{
  "d_model": 192,
  "head_dim": 96,
  "activation": "squared_relu",
  "norm": "rmsnorm",
  "positions": "rope",
  "rope_base": 482000.0,
  "attn_scale": 0.154,
  "tie_embeddings": false,
  "init": "uniform",
  "init_std_qkv": 0.053,
  "beta2": 0.95,
  "lr_head": 0.00717,
  "decay_fraction": 1.0,
  "decay_shape": "linear",
  "doc_mask": true
}
Each number is 128 + 32 x the weight over its row's rms, rounded and kept within 0 to 255. Layers, rows and columns count from 0. The size above them is the row's rms in percent of the matrix's.

# layer 2 MLP down (transposed), 768x192, rms 0.106, rows 359-394, columns 96-191
size [116  98  92 109 105  90  92  98 100 109 106  92  98  94 109 103 104 102 105  89  91 102  97  96 108  92  89 111  98 102 104 101  95 105  93 105]
[[141 157 118 132 129 157 170 157  61 147 136  96  96 170 122  89 120 123 110 105  68 124  97 132 106 161  49 103  91 145 130  83 104  85  85 128 119  31 123 140  65 165 124 151 115 142  81 158 104 131 111 160  92 137 202 105 207 163  92  95 118 129 109  98 134 119 101 153 116 145 113 106 124  92 133 122 101 128 165 142 116  88 139 207 177 132 124 177 138 164 198 109 103 158  89 124]
 [109  96 102 175 199 160 188 165 125 154 102 120 134  91 155  85 101 109 156 131 126 135 142  98 126 134 140 146 188 134 149  65 157 121 101  97 103 147 126 130 163 156 171  80 177 126 156 130 168 106 163 139  74 159 122  74 167 150 116 101 116 153 126 135 143 112  82 121 111 119  97 105 144  97 122 139 127 135  55  73 184 127 134  94 139  82 164 152 144 163 135 119 157  61 175 165]
 [129 179 181 124 188  80 164 105 165 111 141 174 179 136 157 141 110 148  90 138 122 172 120 107 171 152 192 135 149 168 156 123 152  75 137 185  69 148 124 117 150 146 186 142  99 158 124 106  85 157 125 137 145 154 176 121 100 129 107 173  68 120 137 121 143 142 115 153 125 127 123 146 117 127 143 118 164 128 179 118 122 178 144 142 123 125 230  71  83 168 140  91 105 149 104 168]
 [ 86  98  72 111 166 145  87 135 109 121 137 160  75 125  89 108  74 104 163 131  90  78  63 118 174  89 156 192 166 122 154 108 163  92 150 163  90 112  78 180 116  87 115 110 134 173 109 138 201 138 155  86 109 105 151  92 123 146 113 164 112  65 109 162  98 138 134 150 147 190 106 147  66  93 123 120 119 124  95 120 136  68  89 129 130  55 154  96 134 118  83 187 165 119 173 112]
 [ 59 147 151 121 199 127 141 149 183 193  54 119 143 152 168 145 198 128 116 115 125 144 112 163 153 166 143 119 126 144 165 100 131 143 130  94 148 134 114 129 244 101 126 127  71  96 117 126 100 195 143  79 200 134 166 146 165 118 173  83  80  59 123 143 148 143 129 120 133  61 152 111 130 147 110 115 127 175 121  87 147 108  96 154 174 142 165 153 137  99 103  59 158 140 129 124]
 [193 105  50 136 117 106 108 139 110 113 112  84 139 110 120 111  70 134 123 125  71 115 135 127 149 132 138  74 132 141 170 131 132 124 141 141 106 105 140  98 137 117 153  88  93 130 151  76 125 163 166 112 164 104 207 132  88 138 138 122 153 165 154 169 148 149 170 140 178 145 131  89  59  89 152 103  96 128  70 103 142 109 140 152  38 128 151  86 126 136  94  77  46 140 146 133]
 [193 149 110 164 105 152  93 125 114 113 168 124 144 121 172 136 174 160 111 129 113 130  80 137 130 132 120 155 128 105 132 117 148 116 114  99 106 145 163 188  95 137 125 136 135 169 171  61  86 134 139 111  92 146 130  62 100  98 114 128 130 111 113 137 124  95 119 144 132  80 169 120 134 189 115  85 145  70 161 131  83 118  91 135 174 187 152 177 117 131  99 157 120 139 165 124]
 [192 112 148 148 148 112 159 114 185 152 117 125 135 169 174  80 197  98 130 140 100 198 120 162 168  71 173 157  48 146 137 177 118 189 124 135 111 111 164 127  86 163 125 153 131  82  82  74 136  74 108 180 117 110 127 110 114 116 176 115  98 172 146 124 150 105 130  97 140 112 134 178  92 108 137 127 128 135 129 174 122 171 100 132 163 213 164 111 124 103 166 138 183  91 121 108]
 [148 133  87 118 116 167 143 122 129 117 117 134 110 119 137 136 108 134 158  92 146 164 118 140 141 160 168  93 108 170 125  93 154  41 131 153 188 125 147 108 119  93 177 126 168 119  87 172 112 111 146 109 203 152 177 136 143 144 132 134  81 133 134 106 137 160 126 143 156 154 126 157  96  97 101 160 109 164  90 147 152 180 107 130 128 172 192 110  82 121  88  89 116 138  97 108]
 [122 148 213  89 196 129 117 149 123 154  83 142 150  65  93 101 125 172 110 115 127 139 109 112 160 121 116  85 162 153 135 125  87 111  62 130 103 122  99  89  69 131 121 179 103  91 119 143 160 104 147 102 176 149 147 130 129 200 123 129 117  94 124 160 130 134  86 184 149 147 140 142 148 148 143  94 156 126 100 129  99 133 181 169 111 110  75 142  94 172 209  72 101 168 191 133]
 [116 133  61 140 137 161 142 119 164 142 182 155 139 148  50 133  92  91 104 121  85 179 119 176 109 115 131 107 119 113 126 153 170 123 107 124 125  69  93 129 166  75 139 132 217  75 136  95 165 108 127 123 154  71  98  91 131 106 127 130 125 156 137 190 153 129 152 213 161 199 176 105  69  92  95 149 114 116  84 134 179 120 142 118 121 109 181 189 125 120 117 132 156 137 131 181]
 [156 161  98 171 122 182 168 123 144 153  90 118 188 142  94 192 182 111 135 134 161 102 139  89 181 152 121 145 175 110 120  82 117 183 107 106 119  88 136 126 101 100 188 106 125 115 187 151 121 168 126 110 136 105 173 117  75 186 107 163 149 121 156  74 105 113  78 122 126  74 158 152  77 139 145 136 104 108 100 105 198 116 167 183  97 183  92 121 158  78  89 176 127 143 125 118]
 [131 154 172  79 158  89  96 122 203 105  76 136 114 112 108 124  97 132  89 190  99 113  82 166 137 124 179 161 174  95  84 123 121 120 114 188 171 168  89 167 175  92 144 131 107 141 158 143  96 158 110 171 156 103 143 129 150  95 148 136 197 128 139 155 114 171 170 102 106 155 150 191 122 131 129 143 121 147 121 109 153 204 149 130 103 148 108 130 120 134 144 203 179 162  86  97]
 [145 171 125  58  77 110 130 148 110 102  86 164  97 122 167 137 141 109 130 132 150 122 126 115 107 174 119  74  85 113 130 154 153 130  87 169  92 125 104 110 102 140 138 165 129 130 121 146 150 146 113 123 142 151 131  96 109  98 109  92 110  88 131 129 166 148  97 112  71 147  61 126 131 142  83 156 155  75 161 109 152 163 115  95 108 133 200  81  87 137  51 117 194 125 131 113]
 [140 140 110 184 111 214 131 120 146 158  79 114 119 117  92 106 148 129  69 123 164 151 139 178 136 152 198 138 188 133  98 149  92 130 155 133 109  91  94 102 119  92 127 173 104  77 105 208 142 181 108 109 128 138  98 129  76 184  89  72 160  95 224 147 139  65 126  82  98 125 167 180 130 142 136 140 132 132 102 131 116 131 104 106 103 115 177 160 152 138 165 125 125 102 119  61]
 [129  56 138  78 149  59 106  97 143 173 124 130 129 115 131 153 134 160 152 111 196 163 113 185 149 150 141  97 131 134 155  66  80  93 121 104  87 134  95 122 128 131 185 144 121 139 124 118 137  85 107  80 140 117 135  78 121 161 129  99 155 108 178 129 111 132 145 195 146  83 124 136  71 111  86 108 164 140 167 166 109 125 130 106  77  94 154  51 134 147 125 197 108 110 169  89]
 [ 85 163 118 147 111 117  95 171  90 148 116 108 102  65 124 119 152  90 126 121  85 143  77 162 170 183 144 233 167 151 176 155 151 154 109 115  89  88 115 147 154  92 124 131 139  72 127 187 106 116 144 136 115 130 173 111 137 116 154 120 191 139 103 145 128  83 126 178 153 152  88 128 119 133 170 112  97  98  44  79 138 135 107 151 151  94 113 166 128 127  95 144 112 142 152 136]
 [155 107 141 159 172 124 160 159 168 166 119 119 126  79  54 114  72  84 209 109 125  75 154 185 115 118 136 103 112 188 134 148 157 123 126 153 170 168 119  94 133  93 120 196  86 133 185 202 142 146 142 127 173 125 135 146 163 140 111 117 152  69 153  65 137 134  92 180  83 108 112 167 121 132  85 178 147 122 147 188 134 164 133 130 173 140 117  59 130 176 119 107 197 113  42 100]
 [ 93 117  81 110 130 110 165 115  67 122 113 133 141 158 124 191 160 108 135 164 118 161  53 142 112  83 105 117 162 177 166 115 109 138  85 113 104 140 122 107  93 112  85 151 141  37 149 125 166 111 146 126 167 140 138  82 124 108  75  71 134 127 191 131 130 138 157 160 124 138 118 132 139  92 115  95  83  62 110 157 153 143 123 125 137 190  87 111  90 165  78  96 150 153  91 164]
 [145  93 132 171 117 125 109 121 112  83 211 152  76 195 122 165 171 107 108  59 105  55  64 105 104  93  91 121 168 143 129 170 177 127 123  98 107 175 116 147  98 113 140 128 134 112  68 167 147 144 147 168 149 111 113  75 124 103 125  94 106 163 154 115 118 125 180  71 135 115 165 171 152 147 122 119  85 115 111 148  65 197 161  94 108  76 172 129 146 133  85  93 124 150  85 110]
 [160 133 135  90 144 155  89  74 142  54 114 159 144 137 128 124 125 137 173 184 124 119 117 105  99 126 155 164 112 150 170  73 101 122 174 183 164 130 105 138 171 165 101  62 116 134 123 110 148 106  66 120  99 144 164 146  94 206  98 129 153 111 181 127 129  93 149 132 107 175 129 179 161 180 101  71 161 163 138  97 112 139 115 131  75 198 109 106  96 111 165 177 132 121 107 126]
 [152 124 153 108  95  91 186 107  85 110  66 125 162  36 103  93 155 129  90 155 133 166 146 120  81  93 113 157 139 142  76  74 201 125  85 142 138 122 127 163 145 142 139 120 114 120 139 176 131  76  45 198 100 167 162 134 122 112  78 122 133 141 111 122 136  84 131 134  98  71 123 157 160  88  74  53 134 132 157 121 134 168 115 161 104 142 165  95 151 134 116 123 113  46 132 127]
 [183 143 162 139 132 124 100  52 183  84 114 127  61 115 107 110 125 152  79  86 124  93  56 113 188 151 153 178 125  76 132 169  97  67  98  92 142 128 103  79 101 191 190 119 146 149 205 143 126 136 138 123 159  99 150 181 155 131  79  73 108 132 127 128  86 149 130  77 180 158 119 120 138  85 129 111 132 164 107 145 115 144  43 124 126 111 135 127 157 104 108 139 107 120 136 125]
 [139 194 106  88 144 132 146  42 152  79 125 126 146 193 124 124 154 152 101 130 121  79 143 162 118 158 150 143 175 135  87 114 126 163 151 140 106 178 110 139 133 137 181  97 140 121 122  56 203 119 116 113 145 154 145  95 124  84 103 119 174  72 118 120 133 157 100 207  97 124 153 131 122 176 142 112 171 162 120  83 140 142 156 142 150 116  95  99  98 142  96 112  99 139  92 116]
 [ 42 100 113 125 113 164  95 134 143 110 106  90 166 111 111  98  97 127 118 113 110 146 122 109  85  95  98 121 157 153 154 143 133  87 148 163 176 126  67 160 126 132 139  92 131 151  78 150 117  90 137 127 181 105 160 135 198 140 102 166 167 137 172 129 109 146 110 124 146 123 146 120  96 130 122  37 142  97 184  89 133 138 136 153 180 146 130  73 112 112 144 169 163  84 145 124]
 [120 205 119 138 156 122 157 165 150 151  94 125 148 154 103 121 136 131  96 128 136 147  62  74 161 126 129 150  93 145 150  72 150 131  76 172 164 135 150  93 118 123 138 113 140 113 130 110 152 115 133  97 131 114 137 109 121 167 175 150  63  96 145  88 147 154 157 129 117  51 118 176 155 117 175  67 178 158 117 160  91 141 107 112 125 173  85  97 172 179  92 174 107 101 124 138]
 [200 120 149 186 163  90 100 151 167 104 204 126  82 168 178 133  77  76  81 117 114  51 118  95 133  83 101  95 171 182  75 131 143 111  97 111 170 115 130 177 151 136 176 117 157 152  93 181 130 145 124 202 151  85 110  99 146 147 134  95 123 141 110  87 138 128 167  97 179 133 132 162 125 119 110  94  99 164  69  97 101 125 154 156 131 128 150 144  74 150  91 118 128 119  73 116]
 [129  94 147  96 112 150 140 109 127 144  99 107 131 124 104 144 146  79 103 119 174  93  79 136 107 107 157 131 138 145 169 111 186  56 219 118 126 186 104  88 113  73  84 141 110  99 162 136 143  97 142  89  63 144 194 137  86 120 128 107  82 133  88 166 133 128 144 126 131 145 105 119  74  83 122 142 186 111 138 196  96  95 131 128 160 145 146 113  86 142 157 140   0 110 141 120]
 [114  98 165 163 139 152 109 236  96 140 112 110 107  85 117 132 121  54 103 136 116  58 148 169  92 190 135 183  94 149 116 138 126 118 110 165 129 142 132 100 132  89  97  92  97 105 130 118 157 153 143 142 138 102 150 148 114 111 141 178 137 162 173 138 140  86 129  73  84 138 117 114 127 112 150  84 175  80  70 132 139 142 137 134 196 138 115 152 133 118  82 180 136 146 106 179]
 [109 122 172  96 134 118  64 148 187 158  91 173  72 159 137 118 161 179  91 151  94 110 124 143 141 144  97 164 129 144 159 120 127  86 140 143 103  85 177 147 175  85 155  96 137  97 120 146 157 106 105  63 130 145 113  97 129 169 159 140 152 147 171 138 142 136 124 115 194  72 126 146 106 112 142  90 131 169 143  97  95 122  91 119 134 130 205 178 182 162 162 165 126 118 137 143]
 [103  88  88 101  95 148  47 161 140 106 163  64  98 114  90 127 168 172 137 146 133  61 182 172  94 141 129 141 184 136 135 175 131 110 117 120 157  93 105 198 154  65 123 107 134 141 134 140 131 130  68 111 155 152 163 125 118 147 132 158  99 145 163  96  91 139 113 136 108 156 151  79 115 155 144 139 114  91  84 110 173 195 152 150 109 121 135  94  99 137 179 151 167 123 127  84]
 [147 129 146 154 165 159 151 112 172 115 119  83  82  91 125 161 145 109 152 160  89  64 122 115 137 105 117 135 140 145 141 114 123  96 134  99 109 178 107  86 202 164 126  98 107  87 123 173 158  88 120 140  83 102 166 139 179 123 152 114 127 131 167 170 108 146 202 113  81 136 164 107  81  81 146 113 192 134 123 136 129 128 202  86  90 186 129 141  98 160 117 117 128 137 170 125]
 [123  83 137 169 112 135 130 105 150  61  92 168 129  95 137 174 105 100 189 109 110  81  66 110 147 132 138 143  97 141 150  74 151 115 134 212 122 131 155 155 136 178 154  93 159 151  94 140 125 159 140 163  89 157 134 133 154 189  85 134  82 110 109  74 119 133 135 115 153 117 127 138  97 154 120 118 115 155 133 119  72 119 155  86 138 163 111 142 149 171 158 183 183 135 122 112]
 [127 123 136  60 137 122 142 132 114 151 116 131 116 106 173 164 153 113 132  86 153 110 140  88 131 101  95  58 118 115 143 153 129 115 143 131  73 120  76 183 140 100 110 139 121 106 134  78 108 137 121 176 105 107 131 161 136  88 119 146  79 171 123 180  73 117 120 131 157 159 126 160 206 146 207  94 119 183 127 109 109  89 136 120 101 108 141 126 101 168 112 107 141 164 141  96]
 [104 161 117 140 121 135 141 110  74 174  94  81 193  90 155 126 154 173 140 138 145  98 129 106 154 163 117 142 152 114 125 144 178 133 136 110 125  98 179 133 133 153  94 177 161 128  95 110 129 134  92 104 169 126 150 116 104 115  89 156 127 150 151 116 132  84 100 127 125 166 124 127 177 179  87 163 128 148  80 112 119 158  83 102  70 208 179 186 164  56 115 135 101 158 138 116]
 [134  78 132 211  89 139  82 158 137 134  36 136 192  91 154  98 166 154 107 180  97 147 179 140  47 151 131 124 219 117 146 115 171  95 113 104 155 114 119 134  98  81 127 144  72 150 140 153 152  74 123 116 118 166  75 172  96 150 104 171 138 150 124 146 191  95 151 155 109 143 127 116 134 139 181 108 137 123 134 174  98 103 123 150 116  62 150 174 149 113 103 161 130  67 129 151]]
# layer 2 MLP up, 768x192, rms 0.112, rows 360-395, columns 96-191
size [ 94  91 110 105  92  85  98 102 110 106  97  99  92 108 104 104 100 110  89  92 105  97  94 115  91  82 112  97 102 104 109  87 100  93 103 101]
[[ 90 105 147 144 164 174 121 189 139 150 144 118 163  57  97 129 134 187 142 138 123 179 111 138 177 130  98  71 146 188  77  63 105 140 127 118 119 139  96 105  92  44 162 144 172 110 126 143 188 153 114 110  89 148  93 173  53 157 169 128 135  88 129  70 167 106 138 131 121 159 145 113 146  88 112 128 149 101  98  87 171 171 105 156 118 104 201 163 109 117 192 141 176 109 151 164]
 [ 95 128 151 159 130 123 108 108 145 183 174 160 170 170 151 127 131 187 139 141 128 110 132 105  64 141 120 116 130 141 160 164 178  77 167  94 151  83  90 112 107 183 186  42  98  84 132 161  93 135 136 131 106 131 162 149 101 102 112 165  76  98 183 142 122 185 146 148  79  98 114 150 125 164  95 151  94 117 182 120 129 143 126 119 163 179 141 124  74 130 149  65 136 129 160 124]
 [111 133 220 166 167 135 131 199 135 178 124 138 119 133  45 137 136 122 141 139 131 102 116 160 145 145  68  89 130  90 120  98 149  95 196 106 115 139  77 143 118 122 141 114 125  76 148  74 155 170 125 184 105 162  58  56  94 162 121  84 157  50 189 128 183 143 124 149 157 126 171 122 146  58  97 135  90 128 139  99 111 128 133 140 130  73 134 163 124 113 117 116 117 123 155 113]
 [ 72 133 121 105  58 150 140 132 116 117 129 122 126 186 101 128 110 162 113 142 127 186 158 145 159 162 111 140 121 159  89 123 160 124  78 121 154  98  99  58 134 163 128 136 109  96 145 168 177 127 135 166 138 194 124 112  76 104 136 155 115 109 174  97 124 150  97 124  87 159 149  94 169 152 106 136  88 104 110  88 104  88 128 138 116 129 115 130 112 111 112  99 113  56  73 130]
 [166 124 120 125 127 133  76 147 125 140 158 113 109 145  69 134 122 138  97  71 133  93 174 123  99  84 154 133  61 123 152 143 118 134  84  93 140 175 154  73 152  64 101 147 104  93 137 113 173 115 110  81 116 126 150  85  74  62 117 181 162 117 136 135 162 155 161 142 149 131  96 149  70 141 124 135  48 140 147  56 126  76 172 128 122  96 119 117 139 121 117  91 104  74 119  58]
 [146 130 123 109 159 156 174 149 134 172 150 130 184  81 194 172 138 104 112 155  99 108 162 103 115 172 127 124 125 117 112  97 187 184  93 126 174 132  62 129 162 141  86 133 206  92 116 157 115 183  69 142 101 133 174 103 106 150 111 155  97  91 189  73 130 187 110 167 126  57 118 133 164 124 155 180 105 123 112  85  94 130 109  86 128 108  99 168 117  83 148  82 125  82 160  96]
 [158  86 178 128 124 200 132 113 126 145 126  97 112 150 123 127 103 164 145 182 137 142 101 185 131 161 144 102 119 106 141  90 111 119 150  48 113 212 163 165  96  60 161 118 170 142 147 109 134 120  98 131 131 135 102 182 102 131 144  23 107  94 155 112 120 102 125 121 152 149  97 183 184 112 168 188 180 166 127 173 174 138 149 122 168 108 124 150 117 110 179 127 103 173 124  86]
 [ 58  97 170 101 101 125 101  98 112 109 148  97  80 157 136  62 107 148 133 119 184 155 164 122 170 132 127 128  93  91  54 124 112 108 154 103 132 162 173 139 205  66  92 177  83 122  94 151 133  90 141 116 138 162 145 162 111 136 103 167  95 138 130 115 121 194 152 137 129 141  99 124  78  78 121 178 148  70 124 114 202 101 105 108 178 122 140 144 113 129  87 101  82 160 181 101]
 [148  73 183 111 152  95 100  88  84 140  91  98 110 136 129 120 145 167 136 125 161 177 146 114 143 119  93  79  95 129 124  98 107 141  83 127 165 108 151 115 150  77 119 139  93  80 180  85 154 150 112 127 133 132 147 170  81  89  91  85 161 122 132 109 150 132 170 117 114 113 105 156 115  83 116 152  77  91 129 163 142 103 127 145  73 123 109 152 130 149 147 106 149 144 172 104]
 [137 139 143 140 137 128 147 106 106 119 118 193 134 136 116  80  94  64 162 159 158 132 140 202 163 147  87  67 104 148 150 137 150  92 114 107 132 167 124 170 123 134  70 176 150 100 122  94  88 119 137 149 150 123 117 106 122  89 152  82 161  99 103  83 211  72 169 121 158 101 158 126 144 128 145 184 143 150 131 130 163 117 173 163 148  63 100 130  60  78 138 138 130  95 129 136]
 [ 81 177 152 142 112  69  97 147 107  75 131  76  99 131 113 128 118 108 106 126 128 122 180 103 159 112 114 101 146 129  97 125 113 109  92 104 143 124 118 126  99 110 142  87 139 132 171 189 174 163  86 135 135 205 121 115 124 156  96 158 156  99  85 133 123 112 161 118 146 113 145 154 132 121 108 109 111  45 105 168 218  93 173 164 124 112 103 126 133 135 116 171  60 130 134  91]
 [152 134 153  54 148  22  89  93  39 158 128  75 112  89 143 114  98 146  97 173 128 145 112 140 123 101 113 173 110 165 136 131 141 127 102 104 161 122 132 173 137 143 105  68 120 114 154 152 157 124  93 157 115 161 111  96  70 119 153 125 110  99 105 124 157 180 147 102  70 179 122 113 157 148 108  99 117  49 117 137 140 109 120 103 131 120 103 128 185 155 144 171 170  96 111 102]
 [122 134 174 138 168 176 117 142 110 147 159 131 109 131 154 135 135 103 141 123 180 162 143 205 126 138  82  96  62 179 147 135  91 164 128  63  89 113 142 161 160 110 117 204 124 122 174 151 138 126 119 149 109 209 149 145 119  71 170  80 122  58 131 125 133 113 203 139  75 155 118 116 134 127 103 173 144 133 153 128 120 110 152 122 125 157 182 113  92 117 103 101 165 165 158 107]
 [ 86 135  85  93 117 121 205 184  98 194 111 145 164 171 108  97 138 160  99 133 121 165 123 202 123 106 107  64 120 134 172 207 142  72 125 128 142 128  91 137 129 130 144  71 153  83 164 125 116 172 112  98 138 145 128 155  94  85 163 104 105 110  71 149 127  88 131 124 108 100 161  91 113 122 125 148  85 112 134 130 105 148 143  91 113 147  93 143 157  98 202  73  97  60 160 128]
 [128 121 178  89 168 138  79 148 117 150 138 165 126 209 148  90 122 151 148 130 147 158 175 110 103 136 146  76 136 118 135 143 116 124 121 153 143 101 103 141 154 156 134 119 128 129 175  76 154 164 162 142 106 161 134 178 118 145  86 148 153 113 157 146 173  89 190 130 139  82 149 101  65 114  62 102 113  55 139  86 137 151 191 175 141 124  67 151  88 128 174 121  97 130 174 162]
 [ 56 155 180 111  98  58 124 151 112 156  85 150 105 151 112 120 154  98 176 127 160 126 130  74 158 164 122 142  57 148 130 144 128 158 184 136 138 129  98 109  82 143 100  89  89  51 123  93  80  99  85 148 176 171 127 146 115 105 110 175 146  97 126  81 108 106 177 154 118  80 128 118  58  93 128 132 108 123 120  91 174 124 117 168 153 131  94 164 145 148 201 104 121 121 107  94]
 [131 179 135 144 174 140 125 175 153 144 133 142 123 117 106 112 163 142 169 147 200 148 172 168 169 115 157  47 148  86 153 101 159  45 138 141 133 127 143 112 147  95 127  95  80 106  81 152 152  85 150  98 103 128 127 153 157  97 179 122 119  98 112  89 144 107  95 155  98  89 143 127  51 125 131 139 126 165 151 110 202 111 152 102 136  69 109 121 130 112 173  87 146 129 129 129]
 [ 79  97 157  93 115 111 135 139 116 127 159 129 222 176 102 121 129 159 106 120 168 129 114 108 116  84 110 114  57 167  74 147 111 113 162 130 142 118 137  75 209 150  89 159 106 124 111  91 140 115 122 107 154  93 101 120 119 103  65  84 139 115  98 132 132 121 193 137 124 153 194 136  91 103  75 146 142 125 120 110 182  76 172 180 111  91 144 162 152 122 139  69 141  90 128  99]
 [152 127 104 143 118 104 146 145  72 152 167 120 135 142 138 147 130 138 163  90  90 131 186 129 176 105  92 141 116 208 114 132 189 172  77 107 157 108 110 122 113  92  99 135 179 113 118 154 107 161 158 150 163 190 128 161 111 108 163 134 116   8 122 151  73 135 160 166 100  98 184 137 177 121 144 111 134  99 139  79 146 123 120 109 103 163 139 176 183 106 145 132 153 135 132 118]
 [162 155 127  96 142  81  71  99 149 128  95  51 159 156 117 136 120 137 176 107 139 178 124 134 144  92 159 148 127 158  76 121 104 153  97 163 137 159 120 105 124  82 118 154 105 129 111 111 154 151  91 195 133 148 140 134 104 128 173  48 183 120 142  94 223 120 119 132 153 104 205 177 173 133  87 157 112 124 122 138 152 133 156 193 147 101  74 111 185  94 107 145 146  97 120 151]
 [104  70 122  50  95 129 119 102 133 142  60 189 127 156 122  88 147 161 147 173 154 157 155 120 145 129 132 182 145 131  80 108 184 126 108 122 116  70 178 133 106 111  98 118 108 131 145 160 132 127 123 151 160 149  98 120 102  83   3  28 175 139  99  92  93 180 148 156 106 108 140 142 115 127 103 139 141 111 105 134 155 117 146 171  94 125 156 114 154 131 126  57 115 116  73 138]
 [115 146 156 100 138 161  88  84 119 143 144 162 117 206  66 152 156 151 147 124 142 110 114 165 140 162 145 132  73 141 123 165 163 119 147  92 150 126 127  79 172 123 175 151  79 145 157 167 173 141 128  78 202 194 107 130 146 126 101 140 138 114 117 102 127 130 148 153 185 105 179  80 119 109 111  93 138  81  84  93 145  64  77 144 123  98 134 130 123 121  77 130 147 108 140 104]
 [142 151  74  87 130  74 131 116  64 110 112 131 146 140 125 165 115  95 160  90 132 118 129 116 133 147 158 153 128 176  85  95 133 113 136  82 129 132 106  96  93 120 105 117  94  95 124 112  65 146 113 133  89 145 143 127 118  77 100  94 154 142 134 164  95 116 129 216  96  94 178  56 103 160 154 161  78 101 170 124 179 127 152 123 118  91 114 115  99 104 132  73 198 136  98 105]
 [ 83 168 101  85 132 148 136 116 126 255 135 164 104 143 106 135 114 178 188 146 124 166 138 131 107 138 113  91  94 139  88  94 155  80 170 165 118 174 141 119 114 149 160  91  62 102 198 156 103 127 117 160 164 119 145 102 132 136 137 165  76  71 148 119 160 147  81 118  53 117 121  96 157 116 103 147 116 160 131 116 146 146 121 164 162  88 147 169 107  80 154  85 141  97 166 142]
 [170 131 140 105 164 120 132 112  92 149 137  78 105 190 123 158 148 152 117 105 134 105  76 157 121 183 102 133  38 124 128 117 164 103 172 115 133 110 115 127 136 162 125 162  64  95 137 113 129 127 151 153 122 111 142 126 149 158 139 134 133  94 126  88  68  86  94 138 128 113 145 121 130  85  74 169  94 159 167 169 154 120 157 126 108 100 109 118 141 182 131 152  84  88 153 109]
 [159  83  75 165 122  97  91 122 137 140 147  83 165 130  98 111 163 183 178  94 104 133 193 127 134 101 134 145  88 116 120 131 136 192 151  77 151  55 107 149 163 151  93 136 114 111 122 147 126  95 173 114 176 170 126 183 152 130 158  93 120 101 155  65  71 132 172 133 157 100 130 161 154 153 130 137  93 147  99  99 122 142 133 160  98 158 131 190 190 120 159 139 119 139 113 126]
 [ 75 148 169 108  48 128 161 110 129 182  72 116 155 136 126 107  66 150 143 167 122 157 159 182 122 124 231  91 128 147 124 107 125 145 144 104 158 130 130 135 159 145 154 133 145 141  82 109  94 132 117 150 155 190 118 110 104 108 106 127 114  97 118  98 132 127 160 149  76  91 114 129  91 157  88 127 164 116 118 141 118 143 112 194 142 100 191 151 107 123 186  93 109 153 116  90]
 [147 132 166 138  93  86 182 122 134  81 122 126 121  92 103 159 141 101 143 148 212 116 151 107 101 144 140  88 142 130 165 203 172 147 177  94 161 129 146 119 140 136 187 104  70  90 116 176  89 132 115  81  78 101 137  56 115 100  90 141 125  69  91 119 126 132 112 137 111 127  92 116 105 143  80 143 164 158  97 143 145 168 124 143 129 161 155 171 158 112 159 132 118 148 160  94]
 [ 97 124 182 119 154 203 132 147 107 181  75 151  97 146 111 103 138 141 108  87 111 126 123 152 126 137 131 100 155 115 139 115 127 111 132 107 140 126 124  77 110 121 117  52  85 173 118  59 108 156 112 137 121 141 150  98 131 166 178 120 146 146 125  84 182 176 174 151 134 128  91 147 132  88 159 136 135 155 126 140 153 118 117 136 107 117 135 163 133 117 121 122  77 151 148 119]
 [130  85 124  83  87  79 145 190 128 166 151 126  81 170 140 128 141 170 105 113 128 174 221 248 124 151 147 160 145 132 139 139 164  79 133  77 148 183 105 125 165 111 142  91 144 128 185 122 119 181  67  93 178 151 121  98 113 134 145 101 174 111 158  73 101 131  89 155 132 121 134 114 119 139  89 165 139  95 143 136 170 179 121 116 136 154 109 116 135 164 163 119 164 102 111  94]
 [166 138 154 133 130  73 158 141 109 203 122  90 143 114 112 105 122 101 140 110 103 131 137 149 157 144  91 121 163 186 127 154 169  80 112 130 143  98  99 184 123 155 111 104 142  83 172 150 133 112 100 190 153 133 123 124 101 115 107 130 179 112 129  28 155 127 187 129 137 178 148 143 153 144  99 135 111 112 158 149 146 128 195 143 177 144  96 153 106 148 152 162 129  60 150 149]
 [122  56 134 146 108 150  92 102  90 102 103  79 132 136 134 103  93 148 175  98 105  94  97 140  62 142  68 176  67 105 155  98 110 158 136 150 147 135 207  49 155  96 124 128 134 108 135 126 135 126 108 124  95 175 146  86 108 107  95 166 128 102  75 106 120 124  85 122 130  77 119 159 131  82  82 144 152 113 114 132 147 103 148  95 132 116 155 119 154 145 115 123 111  99 140 121]
 [ 71  86 168 136 103  67 115 125 115 162 153 154 160 197 137 128 139 159 120  90 118 193 132 132  92 179 166 134 118 122  84 124 122  92 168 169 158  83 171  93  93 179 155 114 105 131 149 112 105 111 104 115 134 113 124 118 121 124  66 133  84 110 100 129 163 189 161 149 201 125 204  56 101 163 161 121 154 147 170 109 140 136 161 106 111 130 167 193  79 147 131  98  85 128  90  83]
 [110 138 145 161 117 142 162 101  77 227 122 106 178 120 130  72 156 128 151 151 168 151 115 151 103 173 142 104 149  72 155 114 129 131 149 135 158 120 164  94 147  80 169 164 180 109 152  99 148 153 162 112  88 193 127 101 131 152 139 150 141  85  64  82 143 154  85 146 130 160 173  88 123  86 164 173 123 114 124 127 161 172 139 170 136 105 123 153 165  59 186 106 134 178 110 140]
 [111 124 117  56 105  73  98 160  84 192 116 156 140 128 100 120 117 151 130  82 148 133 112 172  86 144 163 159 134 164 148 142 154 126 116 113 147 160 159 143 126 111  96  85 166  92 154 156 105  98 102  81 130 156 115 157 125 143 152 154 195  73  79 134 138  58 196 143  44  60 133 115 134  96  65 140  76 130 195 124 149 136 113 153 174 124 133 137 189 169 136 119 143 130 136 117]
 [ 94 106 180 116 166 118 138 136  79 115  88 119  98 196 130 118  69 145 180 120 103 164  83 162 156  79 132 133 136 144 146 149 139 192  82 136 216 125 146  78 121 159 146 100 124 150 157  76  71 150 127 110 175 221 146 155  59 141 139 163 109 149 127  85 184 124 185 125 146 147 117 106 120 162 125 186 138 140 153 168 157 118 155  98 103 117 142 145 129 158  78 116 193 140 161  90]]